{"d_model": 256, "head_dim": 64, "norm_eps": 1e-05, "bias": "all", "doc_mask": true}
Each number is 200 + 30 x the weight over the matrix's rms, rounded and kept within 0 to 999. Layers, rows and columns count from 0.

# layer 10 MLP down (transposed), 1024x256, rms 0.0932, rows 348-353, columns 0-127
179,211,231,219,236,156,149,245,177,167,204,191,244,177,135,198,162,225,159,223,209,188,230,214,240,211,223,235,197,182,214,182,186,135,181,228,166,228,195,234,157,186,177,227,182,217,158,217,205,138,197,174,247,198,182,145,145,199,200,224,263,215,245,212,268,260,195,146,146,222,196,197,173,165,188,231,248,220,191,249,184,254,167,229,215,175,152,179,187,272,173,177,182,217,188,202,203,239,186,208,205,223,169,216,167,176,207,238,188,219,94,218,176,245,165,219,233,190,238,197,154,189,222,202,216,212,180,208
215,203,172,211,183,188,155,190,218,202,188,201,208,217,178,188,197,202,216,247,224,249,182,206,190,175,173,186,192,255,177,204,175,171,214,195,254,183,177,247,210,171,252,168,186,244,216,183,206,158,188,241,161,177,208,209,164,230,222,202,219,158,211,180,200,190,275,259,198,195,198,255,186,187,208,220,208,151,185,184,187,197,193,200,203,139,193,169,181,173,152,204,198,205,200,206,208,252,207,225,237,212,194,157,224,233,253,174,206,163,209,239,222,202,239,204,185,241,241,202,182,174,196,194,154,184,201,292
207,175,193,227,262,207,227,185,197,216,227,191,196,248,158,198,175,230,247,184,186,200,199,201,202,175,189,231,180,242,170,255,199,215,216,199,234,198,212,155,224,170,232,216,196,252,219,235,189,198,202,203,229,144,194,158,174,246,179,200,185,157,191,187,212,163,268,227,241,179,209,232,192,201,176,144,197,163,174,232,165,179,197,210,233,181,266,176,201,206,227,196,201,127,209,185,255,175,235,215,203,228,189,221,197,206,182,213,206,210,217,168,178,213,198,155,168,261,170,190,141,182,196,228,168,190,197,186
132,179,197,179,212,227,239,215,232,194,302,261,171,189,224,232,260,198,188,213,173,223,169,192,176,178,250,178,206,194,161,182,199,187,234,192,234,202,267,244,201,223,167,213,184,192,195,223,206,148,191,185,173,157,116,168,227,235,182,229,145,166,227,153,192,187,244,193,220,180,214,228,196,132,228,138,238,258,226,208,166,216,176,213,176,148,175,239,210,223,157,148,171,223,255,167,217,211,191,163,243,199,213,231,200,222,218,205,186,215,169,158,144,153,153,180,229,184,232,221,203,220,224,199,160,168,210,192
164,205,194,182,153,220,211,154,220,228,220,243,171,230,175,201,239,174,168,181,205,216,171,193,150,187,231,213,197,212,217,180,202,241,154,274,196,175,143,223,205,212,175,234,221,197,188,161,286,213,231,231,170,189,237,201,186,180,157,205,168,141,169,228,206,200,211,180,140,151,173,231,224,211,128,252,183,191,207,212,151,169,244,199,183,177,195,204,222,187,221,164,249,251,136,159,191,209,192,230,167,177,148,186,198,192,191,220,188,189,203,193,229,153,194,214,217,206,191,232,156,207,174,240,172,166,226,175
211,251,226,216,264,175,199,236,168,222,176,224,169,174,220,225,201,205,196,181,169,185,209,241,201,262,197,212,159,150,216,219,192,226,223,246,184,186,255,205,214,238,213,190,139,198,226,224,193,205,179,217,183,206,243,155,206,168,197,249,241,199,173,278,181,168,173,196,171,204,214,181,205,126,198,198,174,191,161,183,193,218,188,227,213,205,183,164,139,176,200,248,226,177,190,261,191,203,183,187,215,186,228,213,153,179,259,182,172,212,197,167,198,146,265,173,180,209,214,200,167,220,189,179,213,242,217,183
# layer 10 MLP up, 1024x256, rms 0.084, rows 349-353, columns 0-127
173,184,170,202,179,250,209,206,163,184,180,232,173,162,226,175,170,261,181,193,222,180,171,144,186,198,175,190,227,186,205,198,184,222,213,183,197,182,206,206,212,258,176,270,183,125,181,185,205,220,211,178,252,198,203,207,195,225,219,183,166,252,222,205,174,210,188,164,188,216,235,131,247,178,177,170,203,180,174,186,186,220,219,184,231,213,207,230,230,203,244,210,211,181,181,135,214,188,198,185,201,179,184,190,200,129,114,203,165,218,207,223,170,182,185,213,236,203,206,194,198,185,236,189,207,200,150,155
231,182,212,146,177,159,187,261,173,220,191,256,218,185,249,179,192,216,203,186,201,216,189,214,210,224,181,118,260,151,244,173,210,196,196,165,215,226,143,224,258,206,172,178,197,199,174,208,202,181,189,184,156,200,173,203,170,202,183,178,237,215,238,210,224,172,169,217,129,174,192,237,147,200,203,226,212,174,180,134,228,188,194,181,178,231,213,223,154,216,174,190,166,169,186,182,132,177,189,244,206,160,229,203,168,224,245,190,229,236,199,185,207,215,291,221,200,189,215,258,226,188,280,208,212,214,220,228
244,156,161,214,198,218,157,173,164,214,219,169,245,188,224,201,218,223,278,198,211,188,221,190,256,187,187,198,203,187,237,228,194,167,170,158,190,150,187,167,169,211,170,191,187,216,220,207,136,190,206,205,194,224,201,159,191,245,261,154,258,226,155,236,177,155,202,178,164,205,164,205,185,227,168,201,201,163,251,210,182,224,198,194,218,213,176,227,154,162,202,176,219,180,152,156,257,206,198,244,205,176,200,138,204,174,180,156,203,207,187,204,224,172,231,235,121,190,178,176,196,164,195,119,235,201,195,225
183,158,181,203,213,160,186,222,190,206,264,212,223,212,184,198,147,218,217,224,258,207,151,190,241,209,155,167,195,186,231,204,177,205,235,193,229,185,237,201,231,216,143,187,202,175,207,202,134,198,195,231,208,175,172,238,218,248,226,210,267,175,182,197,185,202,166,193,172,245,220,160,181,194,216,151,231,161,235,182,239,207,204,213,164,160,191,182,213,156,204,195,218,201,168,258,196,148,231,213,224,148,229,204,169,202,180,176,214,201,237,213,179,214,168,246,202,189,229,199,220,211,199,162,167,215,226,200
207,206,194,206,236,158,189,186,244,218,245,211,197,224,207,165,181,142,224,195,194,195,223,214,234,231,199,242,230,181,182,188,153,165,247,239,202,166,223,150,175,227,214,159,174,202,166,197,201,197,195,161,176,162,229,178,190,217,156,139,223,170,248,249,145,238,198,220,221,184,191,213,198,222,123,171,195,199,203,215,180,186,208,238,229,218,187,200,157,195,219,229,199,229,208,235,122,176,189,240,223,265,258,199,194,190,208,177,174,252,193,220,220,220,221,243,264,205,249,178,231,230,172,168,190,174,213,207